{
  "n_layer": 9,
  "d_model": 96,
  "n_head": 3,
  "n_kv_head": 3,
  "head_dim": 32,
  "d_mlp": 384,
  "vocab_size": 1024,
  "activation": "tanh_gelu",
  "norm": "layernorm",
  "norm_place": "pre",
  "norm_eps": 1e-05,
  "positions": "learned",
  "qk_norm": false,
  "attn_scale": 0.177,
  "bias": "all",
  "tie_embeddings": true,
  "parallel_block": false,
  "init": "normal",
  "init_std_qkv": 0.0652,
  "init_std_o": 0.0809,
  "init_std_up": 0.0933,
  "init_std_down": 0.0933,
  "optimizer": "soap_variant",
  "lr": 0.0104,
  "weight_decay": 0.0,
  "lr_head": 0.00897,
  "grad_clip": 2.0,
  "warmup_steps": 200,
  "schedule": "wsd",
  "decay_fraction": 1.0,
  "decay_shape": "square",
  "final_lr_fraction": 0.0,
  "batch_tokens": 32768,
  "seq_len": 1024,
  "doc_mask": false,
  "train_tokens": 101000000,
  "steps": 3083,
  "dataset": "wikipedia_en"
}
Each number is 50 + 12 x the weight over its row's rms, rounded and kept within 0 to 99. Layers, rows and columns count from 0. The size before them is the row's rms in percent of the matrix's.

# layer 2 MLP up, 384x96, rms 0.0935, rows 113-149, columns 0-95
095:33 48 51 44 43 48 62 40 41 33 64 61 48 35 46 55 59 66 57 35 55 40 37 71 41 67 49 64 44 53 46 42 44 35 64 42 28 58 42 50 42 59 48 67 38 40 36 07 29 65 34 54 37 57 59 56 39 56 55 38 10 50 59 57 57 62 40 33 46 47 53 48 36 50 55 45 43 42 58 51 43 65 63 46 36 53 42 56 52 66 36 53 22 53 51 52
105:47 64 54 30 53 60 63 57 27 41 63 55 44 31 37 54 82 40 55 39 70 38 60 56 76 40 53 51 44 45 48 60 52 37 54 43 41 52 63 56 67 57 54 46 43 62 26 57 65 36 36 35 74 69 55 47 42 64 55 39 59 49 41 33 37 44 26 37 60 51 53 43 57 46 48 35 58 45 49 52 63 46 52 45 50 52 48 51 15 55 46 63 56 52 41 18
090:59 54 53 25 54 51 39 75 54 72 43 73 66 44 21 54 60 41 66 51 27 43 44 45 39 36 45 54 56 71 38 62 52 50 43 57 46 65 51 56 59 36 53 53 64 53 75 56 59 53 39 45 62 42 34 50 31 66 46 69 45 62 30 62 58 47 37 46 60 51 58 31 49 39 41 66 60 55 67 53 58 55 46 62 25 37 40 60 57 75 53 54 58 46 47 36
093:57 35 45 46 64 30 28 26 46 51 56 63 52 35 29 39 39 55 45 56 33 56 66 47 46 58 36 62 58 51 64 30 51 54 56 42 45 48 58 38 62 58 47 58 40 52 34 36 53 55 48 62 51 52 63 66 47 23 47 67 32 28 67 61 51 74 50 62 44 35 37 76 67 46 26 59 58 53 57 39 63 53 36 57 41 38 29 47 56 41 49 50 50 44 69 31
085:61 47 44 23 41 55 63 63 85 54 40 48 53 37 55 50 63 28 49 37 39 46 50 57 57 29 52 47 36 43 63 55 65 36 47 56 48 39 49 61 41 56 51 50 52 37 44 49 56 49 56 53 71 57 24 61 23 58 46 54 58 67 38 42 63 59 62 47 67 47 47 50 58 38 50 64 20 30 21 59 62 43 56 27 54 59 50 59 40 53 44 71 48 54 29 44
113:37 62 70 58 50 41 56 28 66 50 64 56 69 60 43 25 52 47 60 44 54 43 50 32 35 59 47 66 43 71 27 42 66 53 53 48 60 65 44 61 42 37 54 46 25 52 39 50 37 34 73 56 42 53 46 52 45 70 46 69 61 35 40 45 57 51 58 42 33 54 52 38 56 46 20 47 72 53 64 51 54 60 54 52 46 63 71 55 60 52 23 44 30 51 48 44
098:62 35 63 54 38 59 69 71 64 46 42 62 58 34 51 32 27 45 53 61 62 60 42 58 31 40 63 56 49 37 65 41 53 46 36 47 76 45 53 38 40 60 59 62 53 38 55 58 34 47 50 43 39 36 30 68 50 54 49 57 62 56 60 55 52 42 71 45 62 58 52 52 40 37 25 38 50 60 58 46 36 78 49 65 55 47 34 60 60 09 39 48 60 50 50 50
099:77 49 31 54 55 56 55 62 45 40 65 38 39 30 39 36 34 59 48 30 59 48 47 22 52 75 58 54 51 49 36 52 59 51 66 76 52 62 58 62 69 47 65 41 59 41 52 46 44 69 41 48 30 52 39 43 58 63 39 52 59 40 63 52 61 54 30 38 31 46 46 44 66 53 41 48 43 41 79 54 61 50 36 44 59 61 67 74 62 37 50 58 51 66 52 40
093:43 62 55 33 53 75 68 52 51 54 50 46 74 57 49 36 64 41 61 47 50 06 58 56 83 64 40 50 55 53 54 59 52 40 42 43 58 62 52 57 61 58 45 45 53 54 53 40 44 53 35 51 30 32 41 49 52 42 45 45 49 59 49 70 60 41 55 65 52 37 49 31 58 54 58 59 72 54 45 37 46 24 39 36 68 31 67 55 44 54 51 30 45 32 65 60
092:34 64 44 65 45 54 52 47 32 37 58 44 57 51 40 58 61 67 50 47 48 47 52 61 30 66 42 51 62 63 41 61 64 55 53 36 54 70 59 31 57 46 62 60 45 52 69 69 51 49 51 69 32 38 51 67 54 44 46 71 59 67 34 40 66 74 44 31 60 43 47 42 47 60 51 35 62 46 31 50 65 75 43 52 34 66 33 38 67 58 29 27 35 50 45 50
091:60 47 46 68 39 35 20 50 69 35 41 45 39 57 47 32 39 58 41 17 43 52 48 42 67 56 63 47 53 44 58 43 39 48 50 44 53 50 61 39 53 61 38 42 55 41 36 55 60 56 51 51 39 53 28 41 54 41 29 44 63 54 25 40 71 32 61 38 52 35 57 96 42 41 42 37 62 64 53 44 64 48 47 62 32 51 45 48 60 55 41 61 42 47 49 42
092:51 47 52 47 55 41 63 71 77 49 41 49 41 57 51 32 53 60 41 59 33 52 38 44 59 39 56 61 57 47 63 52 57 55 35 39 71 58 55 61 65 40 63 50 41 46 64 46 43 57 41 59 51 35 22 44 55 40 51 47 45 51 77 40 33 59 73 47 60 53 44 68 53 46 48 80 63 45 21 46 38 51 58 61 38 41 44 41 17 31 60 44 54 45 22 57
093:44 70 43 63 48 56 49 46 54 38 50 47 71 44 40 45 29 87 28 32 45 45 45 52 35 63 69 46 57 58 39 63 52 38 44 54 39 56 40 54 62 70 52 48 67 56 58 65 26 27 50 37 28 56 38 54 56 50 32 54 53 50 51 56 63 54 54 37 49 53 57 33 56 55 52 55 48 47 35 38 42 33 52 44 76 52 48 55 55 50 45 66 32 65 87 58
096:44 43 52 65 41 62 57 42 58 48 16 71 49 57 40 37 56 63 42 48 69 61 50 40 52 65 55 55 41 51 51 63 35 28 83 44 23 53 66 63 47 47 62 58 34 74 47 58 54 36 62 38 63 68 53 47 40 47 47 63 54 39 59 31 50 50 50 39 52 46 50 69 27 62 37 37 50 48 66 60 60 48 44 49 54 36 57 62 44 32 68 57 46 45 41 26
089:45 40 62 48 64 38 54 60 60 62 39 70 52 68 37 50 60 54 47 48 53 59 36 81 16 50 80 47 56 57 28 52 55 50 53 60 47 50 42 51 39 55 37 56 40 35 49 49 61 45 49 34 56 58 53 42 40 39 67 62 42 66 47 46 38 66 91 50 39 55 69 34 63 47 43 62 38 38 40 36 63 41 51 56 54 47 56 66 44 64 42 43 55 48 70 37
114:46 63 59 20 28 55 51 33 40 60 48 53 49 60 65 41 55 49 48 56 57 55 31 32 60 41 38 33 60 55 52 59 44 52 43 39 62 38 47 57 56 56 57 75 54 51 80 47 60 49 53 71 37 44 61 40 49 43 36 43 31 52 61 51 31 72 76 54 42 53 52 67 70 46 47 48 58 51 59 72 39 28 75 41 62 55 50 39 57 37 51 72 60 43 45 45
095:67 42 34 47 65 51 37 67 81 48 62 51 53 56 60 48 37 51 53 63 60 51 54 68 57 65 44 45 47 47 55 35 78 27 59 50 39 39 68 51 74 47 58 65 25 61 52 56 55 45 43 51 51 72 44 50 62 43 52 57 62 65 80 71 45 57 51 66 53 49 33 49 61 45 60 54 67 63 44 52 40 59 38 45 47 46 41 46 51 39 46 82 61 43 51 74
094:55 48 35 42 55 63 49 53 64 33 39 66 16 48 49 48 44 70 54 52 50 51 56 31 38 69 39 46 63 43 49 51 44 47 44 46 56 58 52 21 66 51 51 48 54 47 60 64 52 65 47 56 16 44 39 43 53 53 44 46 28 48 51 47 43 23 36 49 30 44 82 27 46 62 52 61 55 46 42 51 43 55 53 58 46 36 53 72 42 82 42 49 58 63 38 49
092:51 62 73 38 51 69 48 52 37 38 60 60 41 67 50 59 46 60 59 68 44 55 39 38 51 50 30 42 47 24 33 48 45 63 63 58 57 55 77 49 48 57 36 38 46 59 67 31 70 49 44 61 54 68 44 44 80 57 29 52 35 65 63 30 52 42 56 56 58 56 61 51 65 57 40 51 56 57 61 46 58 37 54 58 33 58 45 54 52 30 65 53 48 26 64 29
095:44 59 41 30 23 54 46 54 45 47 72 41 45 44 39 36 43 39 60 70 40 52 46 41 54 56 44 51 45 71 43 59 59 65 64 56 37 52 46 47 49 70 45 63 59 67 33 45 44 41 42 37 41 55 40 38 30 69 58 67 32 47 35 54 59 53 59 39 61 62 69 59 38 49 54 47 67 66 60 55 40 64 46 57 51 79 49 49 75 23 68 44 74 42 57 62
089:35 52 63 60 63 52 64 42 45 52 74 68 57 48 43 43 55 51 49 46 54 65 33 57 50 63 36 59 54 38 57 64 52 54 49 44 49 61 68 71 69 51 40 63 70 50 28 41 64 53 43 31 39 54 63 59 49 62 49 59 46 53 49 52 74 22 70 30 62 33 56 45 50 33 45 58 51 54 35 61 23 55 40 42 42 55 68 44 69 32 51 31 65 43 62 66
094:48 43 41 49 42 45 53 48 47 42 80 48 37 45 67 67 59 59 52 61 53 47 69 42 25 49 51 53 53 55 51 27 57 73 54 59 76 44 62 30 25 40 55 24 28 47 58 47 48 68 65 28 36 57 71 72 50 40 46 55 53 49 66 56 43 54 61 44 59 59 57 39 51 55 32 61 48 43 42 51 48 32 64 50 43 41 33 66 64 55 63 53 51 43 53 71
109:41 43 39 66 39 27 69 36 48 31 47 50 64 51 77 50 61 56 55 35 54 48 52 50 71 63 76 37 61 56 42 44 27 44 29 58 45 70 59 53 46 30 35 53 53 33 55 44 39 61 43 80 28 40 49 67 49 60 49 63 43 51 51 41 65 58 55 38 46 56 50 41 42 60 50 51 50 43 52 64 41 58 22 41 29 51 39 63 53 66 67 44 42 47 60 57
103:57 54 39 48 42 43 39 70 37 53 53 60 58 31 53 50 43 42 54 66 73 28 31 31 59 28 50 31 62 53 62 70 71 41 47 58 63 56 57 45 33 61 49 47 57 78 73 52 36 56 62 52 49 26 35 48 52 52 55 61 48 33 46 69 62 52 28 49 52 62 65 30 59 65 47 46 37 67 45 46 63 41 60 34 64 50 48 54 54 43 51 70 58 51 56 35
078:56 61 50 57 70 34 63 68 35 79 61 52 30 62 50 59 52 54 66 42 66 30 33 60 45 49 77 34 71 47 34 51 65 55 53 42 56 53 70 59 36 51 51 55 48 56 47 74 54 53 35 40 53 59 52 41 61 32 43 51 51 66 50 29 27 67 37 56 53 41 56 66 56 53 65 50 58 72 47 37 56 49 61 55 26 43 38 53 44 51 44 39 55 46 49 25
107:42 55 37 56 18 50 45 59 54 48 39 55 56 38 47 58 49 52 49 33 63 33 57 54 40 51 48 38 61 87 61 63 42 40 43 48 43 42 33 61 60 37 50 41 61 64 39 29 54 61 35 43 71 58 43 38 41 53 46 67 48 59 47 52 48 52 80 43 46 63 34 27 71 28 54 51 39 29 43 45 52 42 58 45 70 45 63 58 42 45 80 52 47 61 66 51
081:68 57 42 54 46 54 30 79 65 48 45 73 32 41 59 50 41 59 49 47 35 34 21 20 44 46 55 38 54 21 49 66 44 44 73 54 53 47 47 45 41 42 41 44 56 45 51 46 65 46 70 51 42 52 41 67 41 43 59 47 62 64 26 59 39 53 46 34 62 59 54 42 64 47 57 60 39 44 41 41 51 50 67 61 53 58 63 62 39 66 33 48 45 69 36 31
116:56 46 39 42 42 57 43 66 49 42 55 50 27 34 55 44 63 55 53 56 41 32 53 41 56 47 49 61 53 40 41 74 40 46 52 52 22 42 61 52 55 63 54 50 62 57 55 91 62 45 68 40 53 48 37 61 48 27 51 46 46 41 43 37 69 73 58 68 41 44 45 70 53 53 48 66 68 42 51 52 45 34 84 49 32 50 56 49 28 58 52 69 34 50 53 61
083:51 54 35 33 42 70 65 45 75 79 40 52 40 55 36 54 46 42 56 52 43 71 31 69 74 42 57 38 61 56 58 46 76 49 44 45 27 52 67 48 72 59 58 46 60 52 45 47 60 54 39 54 45 38 54 46 61 59 41 70 49 45 58 41 37 39 57 56 42 46 40 55 77 52 54 67 45 52 44 47 37 45 42 25 56 66 47 50 40 30 42 38 57 23 52 33
102:45 66 51 57 39 58 54 46 39 42 63 51 48 30 35 33 48 54 63 46 85 37 40 23 56 54 38 50 60 58 62 32 64 65 54 49 67 43 65 38 51 52 60 32 61 64 46 55 33 66 50 69 47 28 45 50 50 39 60 61 61 46 42 69 71 25 56 56 51 47 46 51 44 60 41 29 43 54 45 39 78 66 41 54 58 32 42 45 61 49 73 51 50 54 45 61
104:54 56 57 44 35 51 68 51 41 49 61 47 38 42 38 43 74 44 60 52 45 65 51 55 28 49 67 55 26 61 50 55 42 46 61 56 44 49 44 50 53 46 35 50 50 72 56 61 26 31 44 43 60 62 61 73 56 62 71 60 45 76 38 54 36 76 49 50 53 63 56 63 62 33 53 50 42 27 45 56 60 68 44 42 40 85 46 47 61 40 60 58 73 39 46 47
096:53 61 46 57 52 50 53 38 73 49 39 60 48 52 58 51 60 40 79 70 50 55 49 55 55 63 51 64 45 47 64 42 31 63 76 55 64 47 52 53 53 32 74 67 46 60 50 49 64 39 60 44 41 37 63 39 62 49 41 52 47 48 48 79 21 74 35 47 60 35 55 58 53 51 47 79 41 54 69 54 63 36 63 40 39 55 35 51 26 63 49 63 53 61 46 65
104:75 76 43 50 51 49 47 49 45 52 31 38 45 19 41 60 29 54 37 59 70 37 28 53 25 54 45 46 57 50 23 55 50 57 41 60 53 36 56 62 61 22 52 49 55 51 65 55 49 54 55 41 26 53 55 72 60 50 54 67 54 50 43 47 60 41 65 39 63 40 47 36 54 36 50 65 70 56 63 56 48 57 44 63 33 58 46 58 57 51 34 43 29 46 65 62
101:49 31 52 51 33 51 48 79 68 38 47 53 56 36 60 41 61 62 63 61 57 47 38 26 62 60 74 47 43 31 46 47 55 48 57 59 54 56 65 44 65 64 55 44 58 46 69 65 44 62 58 34 51 59 35 60 60 32 50 54 62 56 35 73 66 64 39 41 46 37 68 51 40 69 61 17 38 58 43 49 54 34 48 50 45 44 60 51 26 43 49 58 47 53 23 48
099:47 38 59 43 74 28 70 57 65 42 70 44 35 41 55 31 56 31 39 41 52 58 60 55 49 50 53 48 43 57 49 55 40 52 73 41 43 59 63 50 46 61 41 77 33 52 28 49 52 52 38 39 65 65 26 42 51 19 31 55 54 54 56 57 63 40 86 48 59 34 51 65 43 54 52 54 57 65 53 52 38 59 53 34 68 43 55 49 55 41 45 33 50 34 49 55
113:55 59 50 46 63 52 73 49 64 42 52 62 57 55 67 69 19 42 54 36 53 28 44 44 56 56 56 46 38 39 45 59 35 54 61 39 56 54 36 55 57 43 46 47 55 67 65 52 47 65 47 44 71 47 38 35 53 66 46 48 59 69 19 52 49 38 48 52 47 27 62 46 42 59 46 64 44 47 63 41 43 96 47 53 39 48 43 53 40 76 58 31 58 52 33 50
096:38 49 58 58 58 49 54 70 59 60 48 53 53 26 59 55 60 39 71 54 47 31 50 52 62 70 42 42 47 66 55 54 42 48 50 40 31 68 58 35 45 50 52 59 59 50 42 72 53 32 46 43 41 49 46 35 47 60 49 48 28 55 39 49 48 36 59 63 44 35 36 52 53 30 49 53 69 23 48 59 44 80 63 81 26 33 44 45 50 57 44 50 45 40 80 57
# layer 2 MLP down (transposed), 384x96, rms 0.0935, rows 113-148, columns 0-95
099:59 69 53 52 24 61 66 56 53 65 43 69 52 46 60 57 54 48 35 26 46 53 50 66 35 38 53 22 49 55 49 35 56 59 51 53 62 34 53 50 51 62 63 46 31 49 46 42 41 47 51 72 62 29 61 26 40 33 61 38 66 38 72 61 42 27 55 47 68 57 43 39 26 45 63 42 55 55 42 33 43 46 35 69 51 46 45 59 32 49 62 64 66 48 56 41
106:48 41 32 59 45 40 50 55 41 55 43 58 54 58 31 35 41 55 45 50 50 53 56 46 79 65 56 76 74 50 37 48 54 47 52 38 31 77 28 35 57 56 48 50 49 48 43 49 67 73 56 47 35 39 49 48 47 87 23 31 49 62 54 42 50 44 37 51 29 65 39 58 46 43 45 52 59 52 64 53 51 55 55 62 52 29 55 48 37 43 46 59 45 63 34 76
103:36 56 51 66 70 37 58 43 44 56 54 40 30 49 60 30 74 49 48 59 39 49 46 36 35 58 26 61 63 47 33 48 48 71 48 77 68 48 48 58 39 56 55 50 53 72 34 34 42 21 55 42 66 65 48 55 62 67 62 52 39 66 46 52 38 73 56 61 39 32 83 51 44 61 47 51 49 45 45 50 52 46 42 58 58 56 53 65 43 53 43 43 62 32 41 42
095:74 47 46 44 42 35 52 54 48 64 51 40 42 36 31 60 56 54 46 60 54 67 32 48 50 39 56 25 86 73 47 48 58 48 50 24 53 53 49 31 52 45 21 50 55 37 45 45 25 40 41 61 38 56 62 58 62 47 42 61 37 52 46 66 80 45 49 54 47 34 51 53 58 48 46 53 34 48 64 53 55 54 54 57 66 68 60 24 44 42 33 71 46 55 53 48
082:64 49 40 60 43 62 57 56 35 62 46 53 30 57 34 48 57 55 30 45 43 29 44 47 47 49 24 57 46 54 46 52 58 62 46 63 25 60 46 58 47 52 46 42 56 49 64 38 55 53 53 50 37 65 34 68 44 37 67 55 31 54 51 52 27 80 43 61 72 53 25 43 56 60 34 56 55 33 64 74 52 65 61 78 65 45 51 59 58 43 59 58 57 27 43 55
109:61 56 58 31 62 38 54 43 76 50 67 67 70 43 50 47 52 47 57 62 42 49 41 51 58 73 58 33 41 54 56 54 33 24 41 34 55 44 40 64 45 54 66 59 41 53 52 42 62 42 61 44 67 59 63 58 44 24 33 69 21 28 54 76 41 52 49 47 59 64 42 45 49 39 44 53 62 60 49 31 56 51 44 82 63 43 44 59 46 55 38 43 49 40 38 48
093:50 79 60 55 36 48 45 49 45 57 39 62 39 65 35 60 57 46 48 61 39 54 57 56 48 66 47 68 59 35 54 42 38 44 60 56 29 38 41 60 67 38 63 49 55 40 42 48 63 38 39 50 79 48 58 59 22 62 63 41 44 72 40 62 70 45 55 52 50 38 50 41 35 40 41 27 46 35 40 57 56 65 54 69 45 48 45 76 43 46 60 60 22 67 37 57
099:49 42 46 42 37 31 62 43 40 31 53 48 64 56 59 38 53 54 59 39 46 64 60 51 31 35 40 61 30 58 21 56 52 49 60 60 58 54 51 48 49 36 68 50 50 59 75 40 56 48 47 61 52 57 45 44 52 44 53 53 56 49 58 49 60 77 56 76 53 81 50 71 82 59 43 67 30 28 47 45 60 59 40 58 49 48 50 37 56 43 43 52 57 21 65 61
093:31 52 58 45 58 46 76 41 42 51 56 34 47 43 51 52 61 47 70 43 55 78 48 45 57 43 31 39 40 57 62 75 56 52 72 29 52 66 54 45 60 59 42 43 66 58 55 68 27 38 35 66 47 56 52 42 49 63 42 56 66 49 62 62 51 62 28 58 60 72 58 49 45 48 55 71 43 31 52 75 54 49 58 32 47 65 74 37 31 42 52 49 54 58 59 43
098:59 47 18 61 56 42 54 38 53 62 61 51 35 76 49 48 72 47 46 61 54 47 56 46 61 32 48 66 70 54 63 55 26 53 31 47 39 63 52 28 54 49 59 54 43 58 62 42 50 46 57 49 34 52 52 63 55 66 46 52 34 53 55 57 61 71 44 50 43 49 65 50 65 58 43 71 43 11 50 47 43 43 35 51 19 60 40 70 58 31 62 50 39 51 54 46
083:43 43 49 48 33 59 61 46 44 51 46 48 20 55 79 38 47 62 43 55 42 64 73 37 36 52 25 66 37 54 45 50 56 51 46 59 32 34 45 56 55 65 55 37 41 65 61 48 36 33 57 58 34 42 55 58 66 47 76 53 49 70 53 43 45 49 52 38 36 61 26 77 75 46 33 46 40 42 40 46 56 48 62 46 71 55 55 54 56 70 52 50 48 46 30 33
099:57 42 53 53 55 42 50 69 74 46 58 47 55 34 54 74 25 40 45 34 39 59 53 43 65 67 40 23 57 27 57 64 41 49 49 65 49 49 49 62 38 75 61 45 56 56 47 50 48 50 36 57 35 30 47 48 60 54 44 43 47 40 25 44 54 62 72 51 39 62 45 35 64 49 47 55 53 39 57 49 41 63 75 37 58 22 70 43 55 66 47 51 31 30 53 46
101:36 43 39 45 36 52 71 35 39 45 51 35 42 44 51 27 54 19 67 48 54 55 45 49 48 43 57 47 50 46 53 74 50 67 61 45 38 60 53 37 27 41 38 31 33 16 48 67 54 38 69 43 44 44 63 54 43 56 45 39 25 51 51 60 35 69 55 61 46 33 53 51 36 52 51 65 62 38 65 55 48 67 54 60 46 51 40 64 22 34 41 40 53 50 45 47
110:40 51 47 41 33 76 40 41 67 45 52 36 59 52 41 61 54 38 51 22 61 65 44 49 65 44 30 61 35 52 53 57 44 31 64 59 52 42 48 51 57 37 50 55 41 61 84 60 60 64 49 42 16 77 52 55 47 71 45 58 40 54 67 40 54 58 47 36 73 58 46 47 49 42 37 45 45 60 45 41 45 48 61 65 69 51 45 50 49 31 67 58 56 45 69 68
094:55 60 45 52 58 40 67 43 20 65 60 32 35 30 59 55 44 65 72 50 53 56 47 55 43 68 31 44 40 37 32 40 38 38 47 52 38 51 47 54 49 36 46 37 50 53 53 45 46 32 49 72 40 45 60 56 51 56 45 36 55 62 42 49 68 58 43 37 47 41 38 57 56 73 44 44 44 15 50 66 51 76 21 44 49 71 45 25 57 56 38 51 40 44 48 41
096:57 39 51 48 34 33 26 43 46 54 59 78 66 51 30 36 19 38 45 58 49 45 52 51 61 56 54 39 65 45 51 42 64 46 39 59 44 64 73 33 42 52 33 31 39 48 38 43 68 58 48 38 68 35 46 40 52 46 43 57 46 53 48 36 43 29 60 58 32 49 65 56 53 79 54 46 55 44 40 61 55 54 53 50 29 51 52 23 67 48 35 36 54 68 57 59
071:58 68 60 50 61 54 54 45 35 51 54 53 34 26 72 38 54 44 53 41 43 47 56 43 45 52 53 45 53 44 64 51 16 73 49 39 46 43 48 60 41 49 41 37 48 32 60 49 53 42 44 39 56 54 51 29 67 43 57 43 30 12 44 31 56 46 65 43 50 58 29 58 68 36 63 55 47 22 68 65 47 37 55 38 36 56 37 44 43 66 49 52 48 63 72 56
084:51 59 59 56 52 26 64 68 52 47 38 34 67 45 46 54 53 57 67 50 51 43 49 49 50 48 59 54 52 60 40 62 59 61 42 22 62 27 24 62 59 42 48 65 34 56 68 61 59 45 68 58 33 53 57 62 74 51 41 53 57 56 46 45 69 68 33 76 57 57 44 58 57 41 57 43 55 64 37 65 42 50 44 63 40 56 37 29 75 36 58 72 30 47 53 42
104:54 47 64 66 35 51 51 34 63 45 54 68 47 39 54 56 52 34 54 76 68 34 40 33 23 53 61 42 35 66 52 46 50 58 40 29 45 23 42 45 41 73 36 47 59 53 57 48 54 59 41 37 49 41 45 63 51 34 31 39 36 63 64 61 70 36 50 51 37 48 49 59 50 32 47 78 58 40 68 62 47 49 34 61 39 51 38 44 50 54 50 31 60 49 76 46
106:33 35 36 63 49 32 52 80 59 61 54 53 40 60 57 31 52 39 62 51 56 63 37 61 35 75 48 46 60 57 55 61 60 17 71 52 56 52 45 54 69 50 31 56 65 44 53 56 56 45 63 50 58 67 56 47 69 66 62 58 49 44 65 46 31 59 66 71 52 59 43 53 60 32 62 76 63 51 48 57 40 48 47 47 53 32 71 60 51 41 47 56 41 68 50 40
094:49 64 47 56 42 37 37 45 32 48 59 47 42 54 61 58 40 50 59 60 28 43 38 28 35 30 43 42 34 67 62 41 65 49 42 44 29 43 45 45 46 59 68 52 37 45 83 61 34 41 49 41 42 45 50 56 84 56 57 58 35 62 46 46 26 56 39 39 46 33 40 59 69 44 49 57 54 54 58 35 63 57 44 63 49 57 45 43 42 66 30 59 48 72 26 40
099:41 70 48 83 52 53 56 45 54 53 65 46 53 41 75 30 32 59 48 45 63 39 45 57 48 54 63 55 58 44 31 60 53 49 64 47 35 45 55 68 52 40 54 44 72 50 56 57 49 36 42 43 40 19 63 61 48 39 45 55 55 68 36 41 69 40 32 54 54 37 48 58 32 52 58 65 48 73 39 41 85 65 47 48 57 62 49 29 51 74 49 40 46 56 49 59
107:60 57 62 61 61 55 43 59 69 54 37 65 52 59 59 46 44 57 60 53 53 27 63 63 59 29 71 34 54 38 69 37 37 66 51 46 53 54 39 48 70 52 53 50 48 65 26 35 64 28 50 42 58 33 48 43 53 64 32 36 62 33 58 54 56 42 51 20 54 38 30 40 42 68 47 56 45 42 42 45 41 44 37 52 32 42 20 59 62 43 47 61 60 51 30 58
108:42 65 52 45 50 72 49 67 46 63 45 56 36 46 34 59 61 44 41 30 67 64 56 53 43 50 55 50 57 41 38 51 43 53 68 35 49 61 57 54 67 59 25 42 70 59 43 59 40 61 70 47 58 55 52 49 34 58 56 55 46 47 73 35 59 40 58 30 62 41 56 57 79 21 42 74 49 44 44 55 53 63 56 46 53 61 26 32 52 49 66 28 52 31 44 36
088:60 23 45 68 35 46 50 32 70 32 49 68 49 33 58 45 69 49 63 51 60 50 33 38 38 48 43 60 60 46 40 48 44 72 52 24 52 61 51 65 46 31 51 60 74 65 62 60 39 44 59 69 56 64 51 43 63 55 48 72 42 65 58 52 43 61 49 63 57 36 50 48 34 54 35 51 63 60 49 48 50 57 64 65 39 50 56 55 42 68 76 57 38 40 28 61
105:66 38 45 66 51 52 42 50 38 59 48 33 56 73 80 45 47 63 54 68 49 46 45 42 43 70 51 69 66 46 59 43 55 54 44 52 67 49 37 64 61 51 50 67 49 38 43 48 64 51 53 50 57 36 35 30 52 74 44 45 69 36 47 58 65 59 43 51 43 40 42 47 26 48 56 37 76 88 64 32 47 42 60 38 67 53 54 55 40 58 67 42 68 50 50 40
091:38 66 66 65 59 55 52 51 50 60 40 41 51 38 27 44 59 52 32 48 63 28 37 61 44 53 64 42 43 49 57 54 51 45 51 54 37 55 26 34 51 50 48 57 65 58 61 37 43 45 40 83 37 47 52 74 49 53 75 72 26 55 30 62 48 71 64 50 58 68 53 48 64 38 59 60 66 47 42 68 45 56 52 34 58 56 52 42 46 56 65 48 77 33 62 49
114:68 45 44 29 37 55 65 51 56 47 45 53 46 59 44 46 35 61 47 24 65 43 44 65 35 44 46 47 65 28 33 43 51 48 63 52 68 50 59 43 45 48 43 26 46 50 37 34 43 68 55 43 42 47 63 42 11 31 41 43 58 44 30 41 56 44 45 40 41 60 54 34 67 39 53 35 61 59 34 48 37 44 19 52 51 44 30 60 52 50 55 36 26 56 53 48
094:64 53 45 57 72 44 68 56 42 45 74 40 62 53 62 52 49 49 49 55 50 40 53 44 58 45 54 47 37 59 47 56 38 41 26 73 41 64 53 53 46 50 57 45 61 57 57 34 35 41 62 59 45 50 65 58 58 60 69 65 59 38 52 46 25 62 55 41 52 32 42 34 66 41 46 20 59 55 55 57 53 42 70 49 46 67 40 57 58 26 67 60 27 42 54 89
101:54 57 54 48 63 54 54 38 40 43 56 59 47 64 51 40 67 52 49 47 50 63 57 76 28 61 54 54 51 44 54 55 43 31 55 60 45 61 82 49 59 49 55 55 54 50 39 51 53 32 49 48 52 37 63 63 49 36 48 62 24 45 52 36 41 79 59 34 45 59 82 39 42 43 64 79 53 19 52 35 59 29 49 38 62 44 46 43 47 48 58 62 27 62 42 38
082:49 43 59 48 35 40 47 52 54 38 60 15 46 55 47 54 61 55 35 65 51 56 69 33 52 62 34 43 57 71 55 38 46 27 45 51 40 36 53 39 37 35 46 44 61 58 44 46 64 59 59 54 55 49 53 41 47 78 48 48 54 68 57 44 31 29 26 71 36 46 35 39 43 28 57 54 32 64 53 51 60 76 43 49 65 53 52 49 56 37 44 36 35 39 75 47
095:46 65 58 53 45 49 60 50 52 38 44 30 46 52 64 32 43 27 62 47 49 71 53 37 30 40 54 41 47 45 60 65 49 69 71 34 45 56 60 29 52 47 53 50 26 53 43 55 51 54 66 53 46 55 87 56 65 53 53 39 62 66 56 55 49 72 38 46 44 79 49 47 67 60 54 68 59 42 61 70 63 52 37 49 51 72 50 46 59 53 44 78 49 45 44 32
099:48 37 62 65 58 60 33 29 32 38 41 45 33 44 39 75 55 42 60 44 35 47 34 57 33 34 35 66 67 63 43 48 52 37 49 56 57 58 39 43 51 39 51 46 53 65 54 49 37 45 72 70 26 61 35 30 55 39 37 67 42 46 31 61 50 50 46 55 65 51 61 57 59 23 58 60 43 53 49 69 65 49 57 19 53 53 41 67 35 58 34 46 44 51 56 51
101:53 48 34 65 38 48 55 45 59 70 56 39 31 51 45 42 37 30 51 51 41 34 49 66 35 27 44 61 43 37 49 28 58 50 39 56 73 33 26 53 60 58 35 47 56 56 48 35 43 49 56 35 49 48 51 50 55 55 40 29 42 55 28 51 53 75 31 56 44 62 64 46 67 43 64 28 43 56 60 71 48 73 37 68 50 56 59 54 22 53 52 50 61 49 35 57
081:43 55 72 55 39 42 73 36 48 47 51 42 51 65 53 49 43 59 40 55 23 53 42 44 32 74 42 51 26 56 45 36 50 61 68 42 48 37 68 68 54 61 47 63 35 71 54 54 49 46 50 60 49 41 45 38 33 80 71 65 70 54 52 50 28 73 39 44 54 59 60 31 41 58 31 52 62 42 48 57 67 57 44 53 56 38 66 43 40 36 57 52 52 47 50 30
110:40 90 56 63 39 44 41 51 51 51 53 40 48 58 58 39 58 35 30 48 32 41 55 66 77 36 67 57 27 58 52 56 36 47 52 47 53 64 23 63 46 53 55 48 55 45 46 71 75 50 43 38 38 58 46 47 54 36 43 59 56 86 44 37 66 39 66 42 58 51 56 61 47 33 49 58 42 49 72 41 49 67 56 47 62 48 48 42 33 57 60 36 45 33 49 51